{"num_hidden_layers": 8, "hidden_size": 128, "num_attention_heads": 2, "num_key_value_heads": 2, "head_dim": 64, "intermediate_size": 512, "vocab_size": 4096, "hidden_act": "gelu", "norm": "layernorm", "norm_place": "pre", "norm_eps": 1e-06, "positions": "learned", "qk_norm": false, "attn_scale": 0.125, "bias": "none", "tie_word_embeddings": true, "parallel_block": false, "init": "normal", "init_std_qkv": 0.0442, "init_std_o": 0.011, "init_std_up": 0.0442, "init_std_down": 0.011, "optimizer": "soap_variant", "learning_rate": 0.00633, "beta1": 0.95, "beta2": 0.95, "weight_decay": 0.03, "lr_head": 0.00963, "warmup_steps": 200, "schedule": "wsd", "decay_fraction": 0.874, "decay_shape": "linear", "final_lr_fraction": 0.0, "batch_tokens": 32768, "max_seq_len": 384, "doc_mask": true, "train_tokens": 137800000, "max_steps": 4206, "dataset": "wikipedia_en"}
Each number is 500 + 50 x the weight over its row's rms, rounded and kept within 0 to 999. Layers, rows and columns count from 0. Numbers have three digits each. The size before them is the row's rms in percent of the matrix's.

# layer 2 attention query, 128x128, rms 0.168, rows 67-92, columns 0-127
109:517525467435431595491577482407557495508518480526554423489477531477550538496419444431478460454457564539433611453567531472519579527517565523430539485556493462529540586454519489455508543466549493532538556559466433429446433482552582531476534458532439527511413551541441446482585501511456532454466423572476494487493436503432439599546516358591493541577536461483540450465553519532432489465524
074:506497443565513426576573573497513555586492445436629550568478562492522468438494387561452488547478576472451525543545409474470409493467494478523494481498576560558530469500559498558566472514569482428569464446477453562459476503513554526558580390482513531451496537543500582426560567439477568522463531387485508521566446519533525475485441436459495572537442482491593441499501523519573485543497
087:565488517437475507454454426519517554508519517514521464466458479513482492441437540480540504436425532465467512426418553550585552509537523480498414500520561514548493438542359435506449605485543413473512555548478514535493447425387497533466505542450589436373556517482472595505621516468431493483502428540487445533442593528501403505471517429431505514464554524558511529470538564475474534470587
092:526438424507453486523472515452570431516433504383548515486510472486414572539498449484493510584446518480463598422469568517554542455529548471509490434520445521455551502537524450600499464446555464519565529500447563493482607492444536431497503555446573532418515510464514561432563438495475442514490472443459380569533545349525511486526451455504455523518394534453532489462638530492475483534479
085:486462482507556391535448525436464417453493533617498463490530480524466492476509492666474481511490513483511444571518549576473389517465481516544482456426493457473470513519489532445480520519462524599523511508518504439466556484496450528439483503475586478487496574446488425570314477531448504485595490504489503478510471492538552502452386454588498421441511589521486432575502397446499557545478
092:510534490492459422433567568484537545413527484533545562537491410454564441475462492499487562548440527500421493512547460479344532546536437479548519447473504544443478531461496531557323417464485505493473465545510439528515469421483540446482434453459464551513476550490409544540414513405449542431457534479470499375514441557431434456507444563510503510431453500522517484448567442450452471501475
088:513548475575479542562484491526409525504609540532528425474521562511438523451544491480569501472445486504505520525513508540447566597504508572465588502476491488596483546484533469470632539516524449564510527517553435489384445527464515593496560412591559495497568480499432511596481474530573551522528460402548570469490418524522499516582530446574499586483622492547461433489523469494589536537478
103:420539485498536490564527576602509450394523414551489503463484530514627423494532415561457515543521519466450406564576443480415416538503450553503559529493589505407381465482510541516566473487550425509461511511536592555515543436541469486474506500499434458596405404547510498550405508518452518475540512454511497440479487572498511483542477549574434512449518489481517500558474499473519489457401
084:588429500387570468595616456491514397500466498522536611559441483533592597559536457559528428484595594541464516452490505493505518500578483487492483602450459523446470437548476537476550511448465520551358495441528473512445489513467508578526492505490520468497515476487507523496429545599518509493532430439490547500502424475546483498512437557525453436459533482575497474508402469475599538513553
080:549529480355484436513519508485444408488565582553458440507488541510481476527591512488507438549528472437497574501430483525524376476483554495470501530513553427552463498354432572523508510436438589479513452623538530551505438550585558538505512570471503554577543498477517543452501495533472498581485524500486492546429471504466532436505407536486495481576517490545591459469460573505504532609580
107:477468539647503517570565574555500509387474451467484438552544495570536431491545439470510471572533515514528519547519460529557410479435439523474508534530494509506471578331587524548584499570502491463449428484522486537570577510492492452534477535522454545606456434537503535589368566498452553432510502459525574492560487516519577515486494472577455518573482478494457533527497511464463478468424
082:557421511494511470533500545545487546479487587518520535474513541538523499499488374481534537475484522394555536420465469460447530456506469497587528611500615489515435506436532556470528570540409474526541392502519468424521532413556435490448469571470368482537550423510495528490510416510486429581588410511439471454530533549460468469428511488539450506422471607519500506499548478458580493423508
083:529495537438377526393393561523516473514514460513474500366491496476445517561504588558485491465476429491505644409465534478446526452531474501481503552515504507525471492585507514434481484430472550539622520476433456502457492504422442495520573514474573603445544496478554490478472511453419535467539459510545445548498471448509465566581420528495562530460544450472455451468511475564596405578500
088:428545539443459564455556567563572561542519505530459515528470555487514566491474566396471540541446490448433434484523513535415500512476513494464565507533516473450477559549500519473633548547494532539465497489483452540494596484546530544628588531542468460519532419453614577473529467487495466516439436487560490528464518572466482545534600463561440617546445572468506499410431494470604545488512
088:500458569537449570517535522473433492626487446494560506536484579436423582529426529482479473439400499515446521408443512473525547439533515472519488478507439458556473447539491378510433552520522563545564545524464443604478416506516463573548504525492555520412570529522558486439553477492525476589550403495456516470507615491549469385471438416515513503508500512524480508415491504436525584492571
084:542569595618489581524566496508470360473507541507513535530494536518549493522538475523524601454509525552471429537590499415530484538527421562430521549530495390477472607481528559502564504543501425511461462347483535537489459411489552455552476489524487498647442492484467449509442521546489552455517533407548498463519497447510576496454493525535457474407529509520481448497499527498403479462457
074:497458515497540588546511475551457460534532438539536535505474480503526510565489545437492427557435572503509544483483553523541449480477487594399431518463440583396399435454537429485664581475540428463546494459458469606520438503475503635522441509504457422555525454511501452466506456551539420510551488501555556508455465508535500523544484494471358519478523420511473394509511499497481511507444
071:531542442497511491572474443423598471518550488438507457549519590460512404511547454527610507401432530495453473491515475454516489533500488521416469553486601564587467481440548506507499507474495582618468543515453578466501484523569514424515495392449440505444531579603482434511482531497506514480398512462495533488505473522552447478492438371502487363547545567503505476526594423489497474495497
088:449487517569479529536432517553483593436478560407515422562486562521508523523467496508494612569472482574566482474490554465555632501538540441504433491491446531580556524468530526386459561588454602460495555436493454385571526593601540446514565473531511529517509595523533508512530458490434496457445441496436475547494457497509496571521572499533541484601498476510468440550489503522595466514482
097:427496501474480571490495470418553475612468491476432379449483489524468501466458562548490490456546550476546433413451589540495542518496551452552454427534495506529570448552483542531469518481506519515536528520495483478454559466524453494562526517474438548401584493389531370439591544535480436511616432550443548507493535479438405500487476525510438545446409562449524570417446512583520528487536
082:532583511489446384392501555509447500420509531499485508513464478519528439563508451516439480478504453516496535495529479499453497578567420515485559549504538459407510488501486540475473517530574406433435620407510511495549387475500533511477576526494566495613422552539526581548385522450482518424466508501462428480585480538564522425538591469511513460429435513535523499500413449480411458515447
078:430507572549473454418469519439517525521487443480434454577517505550509483486532521565520559550518482519449508417422569491561523503405491498573404436429520426574486494438488478491503512538502531485429460450536443539496512434445386419445607480436555547425497536379467431448518487514487455464507521500568486474474599556376450449501451511505503510448580437492470590445565495521538536567536
075:575510409513469421546491548522499499622489505457458551476555455534392477480445593444441445507539569493514443473444507481502484494418478478483417440424547504560536386527491469499540549469566478546488456486509567488551383513571449498506435466607450524432522383512499463470525468529537453544497503529507484488497395517490523456487479480467437531562430563474425590506536434452595390476488
079:478441523446507437513513486538485480454535499497504505530479550507570440530562450477417567578508449483413434532481470515442430539523471504450466464363540539528463534430501469492572554419563472474446513455522582556605521464491412539470563477485540447592426422504594613506438517500487556494534557459520472506597467579508543470431510406575434391518526528455539518566424487446531470507486
109:590469527524510521549500532404454511522505514477563434523474475536486451531487445524637517490450547582539500494538542397582616502476544479477508505508456531495524579483505532394462440548496443508457583527519379446486464549643576478467566503472494510542437531555471457481556521513484485401521467520499450487581483505463528577525494454530490559522598431545450399571605499563509517522444
075:545524520463524527554419483579459439513369478521481466596424493422495421494569483599498556534566557470542428457515499524553424509520470552522559504479525481474439526505541519447583520507428473391625603551489511459493545474502553493448506567430482417524555450436555571491508500518412429519464548505511515522386482541467576537496532493403430542485424503549512495533569458469437487534473
# layer 2 attention key, 128x128, rms 0.158, rows 67-91, columns 0-127
104:524501534555472591503478461455559542555479511514545566516469496424443465441459491509493475489559549531491522534367550422511565512503500497525497445422469614551546469492414468506463498535487416499486491571442394571564503483528613414403457529420424576397560422459503457558599451470456509515541553515495474489449547562527456475485603552490491537518553454512519453479500594544559542498546
079:436489543453419499484473408498429452466563552582468479403514394465515471441547557429579560445481389454472504489490537466479544477515459471454456532467514456499488505470597480416499563449477361576438472505572506416512506368526463582501470487501476508553458467514472507604420510510520513412408504544544473464484550487451458453516528495498455435417576554506427540481460491442454511493463
082:496507535392395527463536470454539510432469485449479580544498503426463608487521523515369476509452465473465577451498410521411459476483471515502552393454516572451467432421496474540559463521466529556482479470454489434517506515509520453574482549535488630406453478404489431493510458578537523472414436564479453445486409452523493492506532477449487468476425491411482459472421543559454474582516
084:506499493392491505523481429608367564495446483682459579603464487589502525511538461507506434439540481505509427547461450514503417501494540542483455480515516454449514482476450517455449557487469519474455490485537495472501443483529480537471529559483507454476553473480449438554461485472518540539580399532536594457489454621489444497491538496545518576389556457512542576534412457583427481507477
075:503518529467439578479476463539509598419510452487458522484497566519563465569544554499575488490530519505573497459470522515597484489516510452442455482541489357429500540432480500512468555481520441472412451517417620534485492533454509531551481516578544440551419406510564582379495531461525541485417427523497540494479606511517458553427448553386515541540551410456457448532455519534504440499465
073:452507462387530564573455476453464403565517510496541439467484510480469570466571457573513468505517444444490553521452476504555447507480571565498577555581505463505590506473471451497654494471497477503485517472525532438442514490532393593513470509607543429534467438482525459472493469484510486564440475421557531518471548373564546411555425551539481420543507444497555480597528573533494505557501
094:517501554409460439443543465444460552491454523424587473523482448555599445530478496444509453599513492517441474533431511346557407498491502522468413493613509509462464527507460519544442485478424499464522532504448495510572488410536461502484484447388411468482446498539528612500561557469376457455423476601432476533507503490538492477512472436463506445534481393507519440521460504476482521447465
082:520475500490537393533454473496463541467529494439534524538511518487507559518520482511581368555401496512495488473531461399615558512463567501473476546516422363505602576445563525514481496509467530539504391472579479524432477494469455580462404483492505468556400561494548515437419477513503439552510462469497542478580525411496534493498443559528481525564486495504515401561575401520532497419475
075:470611532561446428407470552597439564569534535530531480434530482461475426584478574520509571477445532426460450583490440486602551483538484498511510502555530510485630548496498441485373569568572508494490471548450536529540544517505587510466499536499500492454397552473456468514542462461412574430458569537486462446498481510457514518577515476520513547529559410449455513541582484511588485541503
078:494488456522459471421496390559541539424460491503527495443466527505505540488429495569447566496495477570495455551539533461585588540449419504599531424456484491460561512605516505457447483524542433623443497380470560493521524453499505435475413426481536500530511530501495456455412510530524491521512543513454582491590561460542516462508433489546521511364530495380482532506525393557470438459456
084:512544467561446459457481520438448516548643492491552478471526505549475470542521452481532572471546518565474475483506569457508616552521628632486476485501483547547481511531510453457416463540505465478530519490593447468529518472630506592540528506575412418566486521529478630475535565485578454551568474481411447516534583494511542529450561491475575519538456557471540481503512486416514535476434
077:514517455509446494551577384476521481522467485569543516528490411469581475505582585623490527476410514632405513505495455448644562526477519549504542430502519469546557487524541504505473496512506522546515528543493533490457379500478529518504464484459539568537491540453493541528369571584511553418390528477504542484483481494489545494482483524497548471628562424448517420515502573476477528446476
076:477563491589564528565515456442468534509499463532545466559457534487518514473532557508396480562482539420501450579529466538546524569480455520579501439517474542504549444500461526583476564578550577464460522560556580538559487552547557582567459455549529444368560517474441426529611406460530455564459458540472522471467458439489454554357496482545494452502534522520545529444449590521464536457471
071:552439453594545454505471556474501462587462469475436546493443445411522497499630547570605515555560573564443503484494476443457433550524456546446359488456482558560478421561503507525483440440533383497435555420508575483454407511455502518445432490435454516501485588461457443460486533506489497502551497453494482452502417429517528420504502541474521440417542508529539494494471540497542422557502
077:546499463549488479415459516463506522480499588491435565461376497447475464515456507512431463482516536488460542498546515465487457556434481610580499494458621544539502438455434591536516507514498522420465457516473525454536579465549538408461505497434421525482537510406432513442495406455425514511481606522519482492454388488487485636498610542405511507507535458461526449466454509576445460459542
094:463477406493444350451506436450468518490581530470544447448584507529457422554548414424543407476441450538460473512490467406491439491485480571483469495476479537511507514428490462503491510447447517458512458499558471416515504533571479535453445519445455395553456443557458547524489590398439476507489486389369457496576518549557458458583526501492511521574517492551535475507499398506516520438459
064:492539528564500482425424488532531433558531552429432446556478519467498552523540425489532452489480542544510463567520424401474472474413618522531603402556505457582495487525487503557440406554473555527532471551528434557517570567473479467490517520451589545553474535522514575543470515515430413484490483517466508566605509499532499544563569439519563539540516599459535471499415444489501581536608
068:406527543432579457465531515554500537478453525385542526412498409467459462399405466503498475495402550523524563550480502552494579473476532452575603449561554479467548513499445460501463510450474409480542571536526415475612541506499479624414438585512516511572477449490511587542518506516509486552542492564529424483469492471487468543538583536523488495534475445473501411530547517534437571523572
080:548500462476520512488536598405573445561518448526484471426561420519495488488515604480497399489554559541467502531364526497455534443506465460518440573523541546502482462549372508567568484472538453584472479489498496506481461405406572451506493414533462487439580462475422475536515575543494395538577579495504526545497536453432532478495449499491513494447444506484487499455456573377445567475527
093:559500508533485535491469557456510542489483535490455598604496542388580527571514542496433545533484450463468547546494465552431462478499439406498442512419569538535434426394583502550530496450556494439486461453447591517528468524504526429508494423493545532460575584534462508509430384421507501583431566516548454459436392505522507517482491554513541461530597504451507505501579532425517441449551
078:492477459436562448534531479443451470505538517386594458479599518517511437473458464537586486495492493553533427526539534439518480423496516495481510423534508471478555543477458410552523455511393549534586451546468483484420480506538473525561425463609563435521435409511488463480500542524415597544518515401535486434467543452381454586409420553549420442565506447511506506535537458487494484504493
075:564545480469465604626521503486467520524511512515489518454539544466495484587417554476415448444547426472476508586587526516378477578479513507488581436491489475547479535524545549547550464471450415457602497571502501519512534507541503602428391496517482510522480489637526513511509535498485508524493477539401465493580469424511505522425522464382548525528406547473490499499434508447428470402479
068:440523478462522618520495505501526406453477506567468520404415496512600554523513408519475565531468521487447492523485453453441510503481507442597555522571470508372406508503515491479532384451436564439490569450539502506470538446435508520442463567464499440571452521431443577518437477528460493438404462474472432435401477483483478561507516549504477432457533400512560492593493514424449478467504
070:475494451531489468564471507463421530533555519463407515431572432594461521529540435529555395507481466509508577527502495387584477399445568517462504533558486475364545504580549509536489407532461525457457480547514553451419521465499536541505423517549437442517516558471405476540492615518540471475477414446467564496481553438485530465527522548469557553491476495397504550533611481465496486488417
112:479496515490422572450552476470549504541447471518591531450521531479531471528418565380508449425528567573440529482351519446484525476524479538528521509519448579612589475516371477446442553538469452488576503483479432474517518534478588456451541439468437488471533480530511468552626508487391454463518514556428453522451487541500435553579597470468533535546481470469526518460450514514534564473548